Weights of a small transformer language model.
Size: width 384, MLP 1152 squared ReLU, vocabulary 4096, 38.8M parameters.
Architecture: RMSNorm before each block, rotary positions, biases on query, key and value, normalized queries and keys, some layers without positions, shifted keys, gated attention, value residuals, hashed n-gram embeddings, a smear gate, an embedding shortcut, weighted sums over earlier layers.
Training: a variant of Muon for these matrices, 688M tokens, 5674 steps.
Each number is 128 + 24 x the weight over its row's rms, rounded and kept within 0 to 255. Layers, rows and columns count from 0. Numbers have three digits each. The size before them is the row's rms in percent of the matrix's.

# q: layer 5 attention query, 256x384, rms 0.0506, rows 189-255, columns 192-287
# k: layer 5 attention key, 256x384, rms 0.051, rows 189-255, columns 192-287
# v: layer 5 attention value, 256x384, rms 0.046, rows 128-129, columns 192-287
# o: layer 5 attention output (transposed), 256x384, rms 0.0538, rows 128-129, columns 192-287
q189 114:100133159088113143099145163161134123091117160108100163119138170098141088117124101179119113153123097099112131137111105116145150099112144143131144123139131109102124082139134128113124106129149138173205120139135155156119154135153094141103166126130185120076178112125129158136114111140150103105
k189 091:141127143118144141124163139152117113095164129135118172116096148104110118096096133145113127149129089129164127160122128163136113125146117163111118160090144136123097099169153139124141144109132142129147106101154126092151117128189121095087160140140133149105147146102125146147139137130135107158
q190 100:133135125139125142134138115122149098095125154143111135115163143132132123124072102166076105112150115122110124130101148158105153117116121141141157142101173132136102124124166122135153187152082125150132113124122113101148149149138099133124115125130114113131137142110112076150128110118093066096
k190 095:132135104101111148116118122126144123141150168187113130137150081158159100135116120122091116094143107117138101118114114149140109131105108142174207157140125133109115167132180140128111174107103151111069098139092153137152158192139096102120165117181089106139102127066090132109172144137085104123
q191 097:128131147115147132116098106093170098114118124121122151123115177105092143169140137096120152123100154116150139069156102123149132145099138119137112105128131136149105105126145099143122096145104116121143139122057130124078137127111119112143079102148138114126115115080117168070121068150133137122
k191 085:149136108126108118112130116108117072159136108125138137130134123139146109134108125116124136155103157133139166087108124139070119152112142100155119090138124092201144097110130091147077136142090122109126155120077125147144149069124127110166110138133183127123132116114126123092095081154137123126
q192 098:105121124169083139123170150109089104126108132094142146129129120111108146147082100140138116130144088121115120132136147138117147089111106157131111096127147119123090080132112088157115114090111127130160138129134120108106127144148115144115125161088145140137160120134149103123145114134135124142
k192 108:120095134146076121113176136126095113122133115103133148136158138114102102127091097131127117147148111116108121132169159146132128079138088146103118086122169101136096089162109107167126097113098136133154131110121121140112143141145104152113104153092130144123148157132169126115128104126146132135
q193 095:107152122112123135115129107092146154127078141101101138128143102089149124129101182124151114118128119152145176171129117144126103149087051112095100137108125113169093167161130118141136128142113136149102092146133098136119152162116122092152134157100144105110134101162091102072089112139135119148
k193 113:114147121093126138122183091107150156128088139104119129112125098088167108144125158105150115139106116154153148147130114136121092144066070129104125146098127121134119187160117116160131126138125123158117098147107075162121134153112112117125146115065140129113108103169090109112095119132131127155
q194 100:132155111109120105118169144107055141116148090149094083160102111120146125136108124126140097110118148131157121092158094149133180104151174101150126153143141128095116163076141160120141133150119127150119119114146117164114144118133164056118111088142104134114136133128084112106129140155145102094
k194 096:099191109093141090102164128124080150099125099140093101134110126131137108127099062120153127118140118126130130116164092172123188103139163109128149165139158117108112152081159167114135143137108121140136120115157112143100166164121134074126115078165083152113116108128106129091153128152162116093
q195 107:115115113132121128131117130138134174082097131106114119128142112136117156140131136147123128157121091128106089152098158063104092150129167107099115092109103153085114140153126128117187102124154129115149123059168133167134133091143115111116111158123133115115117185193108115104114124148105156136
k195 116:113138127150087133130120115132125144076086131091117116124131123138134172134141153131118124164132098144118120155103168076104096140110155121092135099121118145117123150148115112132175114128122143121171106082158134172121138116129101137123137159118140122104116179171106126099107085144117160155
q196 105:161107109141126115147156098089113132086140123129117137132121089117108094139130151158167134163118104149124107155154127103102121092160160076137163103114100171136121167138079135095134122129118117092163097131124105144111158110127106147135106132102107143113107115144156083162106126111124123152
k196 113:125113112101132127147146129103113121099163125135143148117140089104095092138152133166158136174112105136114106148141128118098084084166154100112133113092086173106131120146077141092136143107128105083173098141135081124117159126136091111141092132116141143125133132137151080144087123112129149153
q197 104:150187126118123109113192151114142084091108126139143128108156147113137123122160124121099097139120132127146138093155156099114125142129141135105122145117148120111131143146102116107134143167135161162088084134137094160118112119152127091110171118123082137170127122093116148108127162128134104132
k197 108:162192130104109097105202138102140074094106120135142131133148142119100151114148130116092109141176150133136126088150150111121109133140148134140114123140163123119147143161134141099130155171154132153103086132136099170153129155157122118105155114118097116162159150077109142109111160144129088144
q198 096:122085120134118134139120119102122131150093095111159130137109102106100149131113058165139129136145128123134158119115109141140180133084128148131155108103107138129122131087107146139111143146129126144095114122100110129103115111141092156158128168117129155112128144177139077124114141088145169061
k198 103:118095121103129110129109095099132106149098089140130133127109088111097156147118089155124150140128115116142141120137105144146151138088121173120155104103119163126155136079103154150134162152117111135094139157092110114115143119112111150165127164139125145104159124156117094113118136127154174082
q199 103:151128136147168104106158134170157147108116130103125150149164124120147159104108106125175110119169105113182157095115103168161148160105141110136131091123141100157116114134139115145109124150130140108144159095096123166131141151123114111099120100121093142104100129126093172171124122109138088137
k199 108:165119142129167160092144131153157118135113140121094124149160104140143180107087111092175122083165120102169145103132101125160145161091140122141124105118146111155106083125135136120114133152142137112144199126108142154117131151119129119093128118127088130133133132112105143165104088118124069166
q200 096:106127135102102096117119082123147095129158126156126133131107160121126120079123169155135135095119105138127142132113106078118126123150079124080141159129126167107130104065117104129125137148096148136115153126164157141131085117128141090136106120166129126132116134114103118109099141130176104140
k200 109:117120124108117104120098074114154116148167134154129131131103142140145141074137175143152145111120089150126163145135099123107142107152120136094136131141106169130127102065133085119096154170121138122139165141148169143138074130141144109153112150147128113132120124122113094100128139125173082146
q201 104:144131173136107158152117094131125113105114162121154102114109179085168092161128108091182110097148141124116129119151127111124160087101140154134145123173129116131144074125146162098122123116154102133141174123097079099080115107132153145137087137141115124158126137099150086149144113117152183144
k201 110:129104182114096154114115097128144122119111164121171116080123162100164095150134118124147115115145135133123127129117107099136135085103158164116150136154131113146137069147157147112107126126180109142148153132097078106103128117124130120125107141140118093136124128097133113148113116138151197147
q202 103:114112141120129143138164153128110126134087121140149116179125113120087082121103122142176122160146170151099122106165111123116116103144148128123106198116120120142143114166138134144098126121210111136148127128159138126179136153131124108179131093118126142125162129127153132151139161110123145129
k202 113:122104146141147136119158134098114135114074111141150139177132111101114069103098119144155099148152159152095118107173117126133162137173137145115095204120151133152156121161145134144104131125169101125111131129157109119148143148121117118175096103142133120138169128131144127131122135099145148141
q203 095:130094127158128152112098118155109123138190133123096151097152129189121135110151128145141106105170111096167127148158130112137112111141155146140102085153151174110105088110097146100143179113132121084098131135072132089147151123129112173145143153102096137151134148125109144109107124158112108141
k203 111:141106138162131153117127096144112116133166129116104149117146128172135113134120134132133121107157150111195105130151116125125118132112141140155088117136175172095127124100092169086154186125143102091071140131066135103141145147144125173137115160092106133150144155095117126114111136155123090156
q204 101:116155142131136121152117148153123123125146145098148082138108098168154114120124132130122127146155146132055126092120137164125123128112103120132103081142110140157138156132140109142067107056137129175134146115087146162141122130172170153132140150134121149125110154155121075114130143190166116119
k204 107:126142147147166115157119147136126144132161125082139094149126096160145120136129139125134114129156136142039150108125155168093114145102116117124111088159111126145139147119149120146087119052148131148096154100107151177125109126160171133147138127146136155125122163156114095117104134177175118123
q205 100:128076133086100173076111162135097125129150135156119110170127102090160115143143154136133114095181135125120129074126129115130123139100119134127096125165090121090113058094137147076090107126144104102141129099146131123134171118157085145078143153096129131116171143104133143117154119128114111161
k205 114:117084154106103166100106154157107113103168161166125119138137112095183112132145152135121119090163135146116118089144111113127096130091105144165109135161104133128097080106137143071098081158130095120155121103140137099145146110171101166066126120116142140121143126094128112119132099112107136175
q206 096:137142113100119092075168097156157140137125136104159119127145116145120126070135146083137116134166155156073135125133134164106118164136139148129122123142115082119154126102105138122192130139150143116185109114082099139173123136081109173145143098157144125095094114177108107063130139146097148158
k206 112:145137114101163110061145100146117136159135124112147118152127084138127121084136155072146142129149152167096145119118117170117156165136140132147090130126104134120136123092112144115174149126175114115175121132094096122179117151104140146156114120137107121134123127159114072077116147146124115182
q207 101:137112125143118101134125092109138165135126122134135146139106120117145089104170112116117110166142111104091160116126166148128136118143184104125124152128086141102130104097163118143144110160162082122111132121165124169128113129138126115134126122120145148124124120091131117137126080114158120119
k207 106:128105142149135094150145104128138175159136110138117143108113118128112063123157119120109117138121112089102136113118150161137123124107161131119111139133099150126134112088127124146157117158158102139106139113180119135114100137152123093132138114111148141126118127122122143136133115109133090123
q208 094:164134169103120171136160131105151121148152086170114140114141162113124112119095131120122160120196149102123148127153123132107114140149166093100075116082125116130125130121137111144133087145120133115118129067148095112135125102146130110145147130145147136164115130098132167089124119122153115115
k208 108:140131169111105165137186131107121147147139096158117127119129173140123115092116120096130140126193143092125144099142112136117109139165148115095093116080127136115134103107124122139141104134133128096140142067115097104130118143142137129134154127134122136163105121113115175103155099120149124114
q209 095:126113116125138128105155140112156100105123106131111132158112156143121141126153174121122143156153133135152151156128165123124124088145141173105114163153111119092127115108106148151133118142125110143156131156100126118111133102154139137140119121119171121140141118159057131177113132210118137092
k209 118:086131102115111135132180145133158111107128111121145107131118140142160120128157151126128142154135140144128159140118128126133109088139138168084122180147105116106117077116107143152122113118123125152182128153091122112120141116152127135145141119087144123119136114169070141170114135184124152096
q210 104:110105109140146146160119100154137084114137134167110151130152107150085123142101134095076132141145122142162135127107126121154114115119160121088129111092156107109133150152122167109159114096166139125111126126149088133115132080107121128115125135141111112098106120093114127142133118141141117114
k210 120:129115088151126150190137119174134092126151127147116140100167109125089122138097143105089136130134127149153135134089126117143116102113163136095156120128142084111128152159113165118131099102154163118167112130131094123109132090102125117124140137107125112118094103106123145127149126111139138113
q211 096:089134150106121069156145120157148120187139141135096120127164135160087121119117153126127179118135168146152134103138101115121150119079103137112140166108154130133097069143143150127068125139134125154140127125116100096125091109145152188116143130120132139111181111099179126056122131161130060121
k211 101:084108142108141084153152099144139130171136146146096157120167135158083131111131164129138179119123176157145130112136109119117170119110108145116146162111164128130124085138120154127080141134134144153130126135123109093111120120118144186130136135112123142097170132104204143077131133159125100136
q212 100:078136108137130114132152148132114122190103144157129141111143144117137149135152107147212129129107130161103127093088113126122182131121143113116113136092166130132129103132109120118115107153119110091154087114061147122122113107118090091129126129120138134086115146142117155124112137111118168143
k212 106:099126130121126114135127161128118151183101151145131149112142128088130151141149114125205138147135136150099146111090103102085177128129136090103103147086147112161128133124119088095126104151115110110152091126086150112138111118109126102129112134103131133089145130159106144108098119112096174120
q213 096:108132111111130091135153124095136147110119111107144151117158114145129093163108107170119122120121134111124155131133128161124132148110125151131146128097120124177113153155113159112109180083113122092087134106124169105093160126099127129106119129099072120108111077119112106126175172134135101181
k213 102:121131105120108102148174119113102139116120126124134146100163117136141112166133086151134088154133126105111159133090128148104138135106150148124138145114081135160101127137123168119104136076150094114087121127123171104108151105120138131113135142104088123101130078114117095155161152129128101170
q214 095:117120128099144122093145119136157141111128168119089152092073119114131135152117168099113154097155146118130111128122133092143091106092158160171137077121109145150146123094141116112143119125110122157127148127136138088115111119127100121138146107126168131167134111083114096153094129133105090116
k214 116:123122146132162136097118102113150149101114163133105140131082116120113137150103148092142136119170136138140119120121131109143110106130161157155119108136138139152163141068153121106128131120131095158119141110147148085129112135108108119148150122151123144175132124077111111148108107146095098111
q215 101:137137129126141138095175159135111119151130118135128143117127117134108121129170121147151119117177132086097182114120120073145133089149157134127116160153122158131132116143123125082130105059126135149127087143105147114117141161086128130136176140148155124089142110124150109083126114164117136129
k215 112:119136124128150120114159166141118109175117133139113135118124100133118122124162131172163119122164107099075161126120146082164124094172161143100132144168131160123116126136128143079126111087140130137139077153092181117110135104107122119127173144131150128089159135147117079093127140158106135118
q216 101:137094150132103080158122125119153133093130163117091151150152093155087132122151171128096152146125143125091107102144113125101093091133128151102099154152171124145123130122126151131128081111129103135115106113109141144099145133169135111076143139106092131118110113152127143123132069077138126122
k216 110:136083131120112095180119124129160108091131139132107141121163097166068130136149170159100119124115141122072116101144090123107126106128143161141105165152151143149112143147114145146114112100149114124098099124082151125106152120137140083087148146104099122117133108150134157146125085082131110121
q217 098:142121088163123139162105121189130124128141089144100128128133141143109142111110117154177134122103121159121111085092165120145128133142115122106102148120136088148148122164109145147117125159091097124108125152155088075132168137109147133132161133102129104143133137149093110083126110131083148096
k217 115:158122106159149137137101138168123118153146113163070140133130107154130114135103108145182141139124127150125124107087174140143148105128131105128083149141139122134163150196121141140146109154098078123117123126160096109105157146129154144144146130107130123151155141120110098084140123136091109064
q218 094:140155117110181148170112137158165152132112095135166076108179132144112131128155127123146136154157125107143094131121126115138119135105125160148113137120121101129162134093117097172150126125104121082103102146152124111139121120127158082100160107108162130116102155147122160128131129119131116166
k218 105:120140118128172134146143112167128156136082125111169097101195137131126133123167135117170128146166112125136100136106141127112127157111119162117098153092129084133141122075113107173132119097109108085079112119133109095139109109125158092111148127114149117134100150147087136126144133154102106151
q219 099:174126134127160151210115132092117099130106105081135087118121097151160136128076122102150130142142093121112139098133157136132132090147119129134171171142108108132139123126125158127110120130072091134113135127102179156132106106101170121153117152113136150160162124146109139172069115140136131110
k219 111:161130151146174155201141129106102119133102119109139079115116094162139148132062134091165128143148094129112129086141147134139126092137124126151172159125112118130140144121145156122129119118062078132089151125101175151119113127078163132138115139126098148169162124122123158167083118130125104110
q220 106:114114129146137119163141154095120132128100134112147136119102124118151148097140150124137169105095106129101138182103124142135102154127165150158157141107111142100147081100130133123164145120146136121119117152143077134137149124114090148095164123141161124109134099179154097108107153088141098075
k220 110:108139104144128109154117143095130126133108131100128143113097125104144148091147132107139146147096120124128126176095135146133124165135153162135159153113110129086142092135125120111135145117127143128134097158150102129137140133116087131109145112120175149099132102186139092078101145075137080096
q221 105:110079151122124123143170135125161094150172094137142104109106127116140148123118172151134129096114107156149145159159125148123145101129124123125129149163135118116126140139132090138110107148094123105128140158143069204120142098085122102130136133151144141108121152138117140178140117118134111129
k221 109:128063145134130120158150135134116112154157105139119100133105115139137145112105168135127131112121116144112145157164127135147157122151116115136107169160134139089119142137133111136095100157100127120128152174131081200122137098103126093154123145119151124139148146132129131188150105118113100142
q222 104:118094127114149163097120096097160163124148177136150133139115135122133136160145083159130142122135114102125138142104119180145064144097127080148151110150154117164169126107166147056149111120186107104148113141161125136088101076124130108104101117142115148125147103109138098153144166093074147138
k222 106:126114122118141136100117087107170160127161164161123145152095162120130139144142109141119152133151108119116141135102141146134089141157112071149111130157160127143170119097175145060136138081166116090123118162141130142101098092140113125104096122149103135131150115108123103158125141098079157108
q223 102:118091127117118089148103188144115150142149126106061119138106151083120147112163151159116108115144098115133138124107120137109133105158161163127147099138170155113116168125167131094155112155106117124163126119153133086104095174108126123130113115160137135125097124082099117145151129145108131152
k223 112:108088122104132084150111173124135152136132139098065101143099127093115137120174145167126119114127091116137138123112115123103139128167169155132172105115152153097121170128152146079174151147098111112169139120139151125074092163102117120149125123164129136144098133087079138149132136125122134127
q224 100:100097110138120156104111139150129092117138129108125158118175147090145074147121149128160128099138148129106158127151177128078086166087134160133054170134131109109139136051145087173121150140128093114099141137149122146131133086125110152146107113140177088112125131113144142139109112091132112108
k224 111:103109092137110154086110124124123108116140121110140130123176150108146081156137155132181138131143161134107165121166186109076099177093126171126086148173119107091148122055160077172108155132136063128093122130148138143120117075146086162133116144156172104089135158097135182138126110096136107097
q225 101:148148118131161105100130104074123137127076147122131139099160123142070155139128122067120119092178117173129160148086156138138075101140127112147138124123115120119137116125132093111166122134106117124138145153140147096108120103120160186121109174124120124148135139132107107116147101102126143139
k225 112:154146103131170122102120126068131155121087144131132131123129131161075148155108137078121126088184136154126171140102125127128082103174157124176124118127136126122153150117141099126153129106130085124115134162132154082117153109140168201122122176124119125170138140137131128137150100124139127163
q226 100:149128125131101140089122143134134112114126175144100120141148118133121122139095161143110145117112109100118120142151135139129133115127142155142122106143163126140160112127128117131117136124071130103130147127149162112138134143120105187121130106081133143163141092145167108079093147126152171116
k226 109:154137127153101107099141158140117120113136196162086123153160112158110133150091179138125164087108144107131099149147108144128130087106133141119111117145163133145164111121133114106117118122071134122120150110136150117131145146156129185132141114087118134160133094137141098103099132111153166146
q227 101:144087139102120159127101137158114100138167105053124178133114128138146145110155123160128152120153099131155114151145134093116153145104115118142095123130144141113124111153150143108141139085154114141147153118149094120109126112101087110174165139081172144121117162137146172132134114122150162136
k227 106:138098136118117138132105140134120113129148099072133156136098148147155151141166108133120147106127091131140114162155113081135133135082102121124107119129137114125101094132122125117131129033147117155134166141154077120095124119110108109174150123090136127120115152126136179145164109138150165136
q228 110:148122098159101147144136149115177130158120141150096084154126158118123121148137110085102147175153144099117109153161200153135136131168147121105157121173114165120135164139112165122147109106168091116153121154077113121136114143170122135105114126130119110096154147130111124118134156127168151119
k228 111:158119107152119143149115154112139156164098120141102068166119159131101110147128124087105140165159149092127102160163203172149134121167128103137141120179128150148150145106122146096140133111151088108130099165087137123134127144135120150128124118155105117100150148119133115108132179118157179109
q229 097:114109173156124146116103128149163161144110131095131151112103094131114098100181130147113120104063124147152123115141105130157128144129097107122104167153138085136103140130174120136107137118123115108118153159097120156139149118099109081107149096083145133097135166092091172137085091117123167131
k229 108:134100154118130134123138126134140156149097127104124165124087091146125097102179148152107137107081165144147141119127118120130132137139102111143085166152154104133113128117159125134141140126122116108104151135097123146165157111097110087119156114102137144126146172086110153142088099124122155127
q230 098:153132129103166104140133106109098132097135143141101101128148108111133161164126146076131121112160122137130132137116115102107152135173122118115082141162163136104125121131153097169122121135171185108086094130146130182094126177113148105130140154100083137118117116115148152132130149117117115092
k230 106:118156130083158079155099112106102131089117153121094082124176107110125175145119145082120132111142126121142128138121124135119143155178124127129103129161176131089135138125126089155144124135171183109066119115159151156106137171092120118144151140120091137139090124098148137116116145115119131093
q231 103:136133127133101122108155128152148147114155124134172134113126137181145159108156140141117150116124145136122144159126124120127111100085159114150124115151107108151155119155115153065174163153124122108135152110148119133159133150108112155138115100097122139126124158136134143140208103085137140126
k231 112:149143144138125131105172123161130121119153129132186109112132142161127150107170134140133166130137165145143147164123135130121122097100147101136154113166103107127172099145121155055182146149117122104159179138155142127148142144115088168116105101103106115145134174139110134151207106094149150130
q232 098:117126131141121108141117138104111149097105082115096145168104133128141149136149142128124093091148111150183157109155143107105085104102143112114155144118139125125123082120129118102096118116148149133087126125115106110096141066098169093104097153129124123175123122106121114112134107119115168206
k232 112:144126127131121109126099129105117166085110093117082149160121130131123132126153141124126096074155101156167157119151139100134093103118152121137127127117154142137141086120130098105111129094156155126095142101139090098102117112097176104114087116128138114163131133094110108130112116137124167207
q233 093:146145142137146131161074097142138094126110123101137167132128142170131117121117135138138173126077119148085118108122128127104159149090143106150162090140137140153125113107170105090103102142145158140125126168102116095108139128169177166136142114103090124108138138144084123156112107136125097141
k233 099:139133154142138123128081107126115078113114123120138186132101149149124107127122140131137156114090113165105138083120127119081155133096130136161178108159170143141141089109149115087103117136133165118139147146082124117101152139142174167129126104118090121105143131148085143156111077140125118126
q234 099:118141116090125159163163089153112159153095159090084092123108112084125157178134141136114137130104116164146130134113169144128095099146144104146149108083111106087143133142106127151135156139141125161141116125126167143114150156124124103118125159137139144133108131161103129170079176083094108132
k234 106:104106114117128167174173106167102174150100156106111111107106149100122148127132123115098132146091130153123118132143153154115111083135129123139169127097127112083157155132113128165116141125140128154131133126104155128111146150104090104127110146135147135125129149164114126176071161109094097139
q235 091:128091126121118134136099105099115090129110159120124172122126116120133156151098177092126107159106124123143159127117134108120094106111159173134162150142110122171039094175136111137097114150147113144121115136153108096119117126125135134145131129154181106107132103156104079116164094139107121103
k235 106:168118142143128129125104096100104107109097145130137167165126119132125133151125173092113117154133123133116147117083146111118134097137149167117142141128127137161057113181135119133116129149145095140074137119147121087119110142127144131164096121166162129122150110124097084100175062143122105104
q236 103:108129149154165129129123143114112101105087137107114111126091135142184151129129098148121159150118152091094097157125099091110128151132126120125091149134095147156138078137106135158130174124161136140149101140135142111095105159121124118094104144128117134164119106157143127195112109146123100191
k236 105:120147158126153107112115151115115102118069143104096116120119113152168145103124087118120149140139157099095125165140098122112097129134114101123086163143102151159129072133118140141123161110160117142193099123132138101121115135133129140089117135153123132159112131158140107154125083125128065167
q237 104:121131126109117136132148121150122185111092079153146104128118155166154113187161161142127114127093154152098154117128118124145199126082112144137148092132099086124136162142113120084152124118175143136116088068115131136150117113115146104113127138161124137139171122131145139102104100137123155112
k237 108:112113127119112125155146135159110170096096100170141080125121172152167130188176142144138081119094142143094143111106115127144179150087104139142159105129090106127125143136127114078135123118142143135092090077107125118136116099134117118136108118160143125130132105123153137101106112123136146119
q238 103:110128142145119105123127137089141181120143152128123127111154134100127143127134141120092135111146115146092113078130095114123149104135179155148136134113149097183147163132107104081123118111119166146111140137121151161102143135100124161099116153114170114173109127131129143119090111085130160147
k238 111:103133141129103117132154129111125184126153144111120133105144134084145115136132152126091136117128111146096121082117118130132132089133154136132152128117144082163151148150093101124122107106109174134117138135123154168087119130066107185132115148112169111174098115140117166102096118104143163134
q239 097:109103147119151130125135126114121153174147149084144081125137079188147150123152132188142090130126088050111108116122139131141132113123150098116109130119131151139111133173167164112127100111136135109138129123131142103122105122128115088105123119074147154126110158104109113145135143161144133149
k239 106:103095138113132140119153123122123137145129142069115089146129070180135133113158153164123089125135102061132109121128144165131125134119139106125131126116136128138109141200156162092136098104118129127130142115145148108139108112129116099113113106097140154139092165105127133134114118136142115153
q240 099:113154114132130110125160123153163150100128126120159153116154182125186127125153143110072089102091097124144149109162132130124129132099154104112117156112146126115119129132142181147127132121174127114134127176079183133140114157111143154140097130129116137123119165139094156125143147103147140095
k240 110:121156116155137103125145132122124134116102153093151163126162170099181108122126137118087089076112131145153153119173144107138115125107164075134093158124141155111122115142126176145152121112171134124128123163071163125143106128110151157142097153146115114145140171135102156118139144112119104110
q241 097:134066096164144161118113143090145122155148138107129125107119095145131121085087125167101148112130165156124137136171115134148169154124140095127132102181148127112127090123134112134165124130155081113133164140089158159149090124133125151124142077118158104131102151127121088128148155097141110141
k241 099:145084109116129139116120124113152114126145155097144144089129127145162130101076143164108147115135158143114121141152118115164161133105135144134150119174131149111145120125125101136134117136126099107129133122103152169159070135117126157146144089100152096139093135111086105109147163090128110124
q242 094:131150166145125135172113144132115197180141130120091138131114138135092162117156160119157114112055144077108188141111143176127153120083129163106098103131129132117109157090139147101107163166115160157129141145089124115084110103142134145172129163160131139128161116112165121101180158163129100138
k242 101:115151166124134121166101140109142176177133128127089142128122157107085159099154174098150108166058140094097183153111165167115142105094145147089108128104124096117100162109147136111113150162088156141148140147096105139093137112143135160181126183137124132111154104092154109079170165150127104105
q243 097:135096130111181090150144103197126163140133127122138125119150153162131139135093111138144161110142114141142070154120103110076099117139176123139136131112124134141134137127102136164089123140155146139130104162121136116143101111160170139105130135102112113126108160116114127167148128094091128137
k243 102:146088130145192097143153115152131165127131137097135119149156127154135121138093126149154172103143097149154071149144108104075092111139175106155118132124109128137149139115111145169105117150153125126115139147145160101151122119165139144112136115110103117112105138132121152145122139120091153129
q244 099:130140142122156158115154101120139208141104131074102164125101113169138147087125170177134137131121140135086137105118077179126133110134137141125107111127086145131129122098115145147147143155122168141096158172144105120120094140185102114068143139139157118118118141106105181127136132123101143183
k244 111:132117131109168156099153111115146194135089129060098167123118114175096136091090162170123120147164122128085158093117074178139117101150137140129142106116085132142137127092120144140158144156101144119123136178131115107131129145168091130096157151141134130104113114102112191131117142127125138156
q245 097:157116140116187143124136085139113126155105131153130125137144136155113158153110174162116136088110122101103144154106131088150111112102116135131122106123140147125126168132157148126103158151169121087125115137197160151120108109132146136094182121134150141108115150161091099135163098125137109131
k245 097:159123172138174170112144127155150141106094125160141107119155138152102159148100154151105133101120128099116159129119121091158122111100103119106123101137139146127129167137164152125100161167156157090079124103199112144132105118110151120085164113152133142121135148170102098117151089135130110131
q246 099:102168152099114147127112127112100199105117140124153131115173149121167126133124122137119161106122098132171124082100159146128191111121129121136141169197133157138155088135096148122114120138101104126104134140123153144086129137125101188122134092106153131129101148135143147162120155128115139162
k246 111:108174145120116149128120149069095195098112132139157138159168152113167100151101123135127140089125095112150119088116156155127173091136110107129100147178154156129138081133104136119119141151123089127073141145136137151085143131165129167123110114122142125141123150142142135169133145123110127144
q247 096:123094136078149125131105114107149126110123109103129114135132143131147145152132169109145110086140129134139132096085173114132097144121106121119156133153141161141101109138110135146146120106120141133110159126104106097119137132128157135110098129142107122115133168097136145127100140130120163085
k247 112:098106131074141125124104127119171113104143100074128142153120155144149137133131170117135123085122150132131144092079169136111100151113135137127145147145146137117134107139120112124140141124139136143128131135097110086142134124138167120100117119133130143115136159095116143115123162132136142074
q248 100:110129119161159146110156131150186140090123120141159130128143157125133115136145157143123088129138137088098134117133102148172103158113133144096149106095114157112124103144132101128126157134100124157127156089120147109108108144113132159134138144148112132156164150153131162106092121117116145131
k248 105:120103112160171158122156142163168139115133140122131116130117149121132123116131168151130099128141112062099123115131101154157100147134139135105138115106116141096156123134149104127105177112111124133140165092123136111113117175122128174131151132138117145138162137148148169092108146140102102129
q249 099:142142119100111106103108146106094112109087106133073108132140098119125105144101113126100188125158134101189136104113129153131117142146108122107179087148120122074106151129123107108085156137120151140148100160157145113132095168111092124112114159126141128138149154141131116179143113145143112120
k249 110:148123134106128099096102153123109118103101089122075092107125100120121123134083136129100184117141109084160126114096118155161129139162093147118147083164109127072096153145144092106126168152140158160154097165142138127141086163113079130100113149125149119141134134161120110158159111128133109138
q250 098:113107107116154119140132130166107149106164142179120118124167143133086068113076102107120136118135164105122111138095183059150181167098117131111138131164103121123133113086095148152154118153110125116151109108154109186106122122126135135132136117114149143138150120128124129110126113109143131128
k250 107:103090093132153125159130109148109148121170127177130130125190154139116068112070099108106128127156140120110119116098165091162168150112140163092122139147118114142142111100104162139141110160140144112145121129151103165096152131101156149118131115129152121137133130140120141136130120078159159123
q251 096:160122126151112127144127142141122146125096134137192123116156117155098149142139206095122110139147133132104087148113122136113142105109122155132120136160146118124148100104085186143124119121105140150119158147126104154144137137121109152101118107130166113145112131143136080126112088150081166168
k251 101:150140126137120135127123129138124140138090146128177131109157113149114162133119206097110102152146123109101106134106132120101107112107123152129146127171133101082141073149107195154125102109124141139118132129106123147154127122112135154106104119141143117133131154137147073114119102135076135135
q252 102:136128108152101102116136148163160160097099086159159164161099111115139153133108102144110121153172124110128139122134115101096147100112147151133129100076148128117102082099118107150121088075119130150108144122118137160109084097121134189144134092118150138146119100141150141113116067128122137098
k252 105:106119120120102126116123143151161157132080097171165151130087083135124163143114101138107173176169134116132155148135098123083121100096163143175112117082168143109104093097129091139124119092157117140087133137133132146113102091151154190150139130132139114159138120131163128107096072135108112110
q253 093:074137097163148130150144144168131117116129169146109148126124085110121156129150165076129087095137077142119141129183095132137139125121102157108140093104125176121143142157145105138106124094134168095136178129110090157169153141080095151140088123144146122110106148183130115156071102122182115115
k253 105:107135098141166136141134154149122128118122185161114151143115087112129157132125146093115097128141125142110146168180095138132156147126132129114110089096136175131147155152170114126098113109147150110116158138139101134157128129104111125162075131158147116137100158177127127127056087146152100116
q254 103:122178157067132119118106101170154099101127124141076159139132145090114124117153158114134137143118148128134098156126073115173107115112146126117126160124070126102128130169160122121129153156118116140139089111135090145142131121096117166158164113106085135140144127102131115115141096132136110138
k254 110:120172159090125139132127116170160126099141137150059144141112127116121122092154173133137137120102140142133082118128063115137094134118159110151097162134093146107131132164178143122126124156121130156136108093133085147149159129091114148155161116138060150142141106077149114131117108130136075122
q255 096:118143171139143157141145125116149113124114150166119104129099122159135118128103133119103148160137183151109113164128135093160061111114136133129126114162143122079151103162148104146117125083159111126101129157134135126082144128101121083145140162103111143139124127118110114110161134115174136124
k255 104:102132136100154148153142107121132085109123154154117099144089105145121112118092123147111150165131149135118106170141132109182089106153124124127115121158147112097145086158153137146104106102156100129111124172141127108104147110126119097140128146109111161141131127159112107110157128128136127111
v128 095:121141115123109118135176120098143129176125156126081120155102114138110114165142168136109116192117168109102109116112109152158129100154155119126120150134126176180124118103103131153163181097078123122118091098146177084135123099155150082137097131124137120129098115151114125188138112100115136131
o128 101:111129123087093136148095172126109141132129110124110154130130130137185122148103096155159102152135163115131112071103139089149109113156163128157137131150107120124115126108147130131134127137140132092122112169162094107122097086156104128117092140117139126161127129125146134158151182118121170146
v129 098:164085055128121134173123116153131120164137138150097146112139090138163160129138162183142125109123144122126087130126142120097096121114129105138118148174148139151148109157098130105192161096092126151152111122130131116126169159140131049135186151130157126097086162117129143125125125117094138144
o129 100:147105114157127049143130083111099175177141139115116184161112105160127135104132118101149113154176087135161122130126139088132147112110123121105104072087130138098141149125094162151148152090158116115176152155107149132150140143129169091178140139117124088103092150170125128152184124107125103161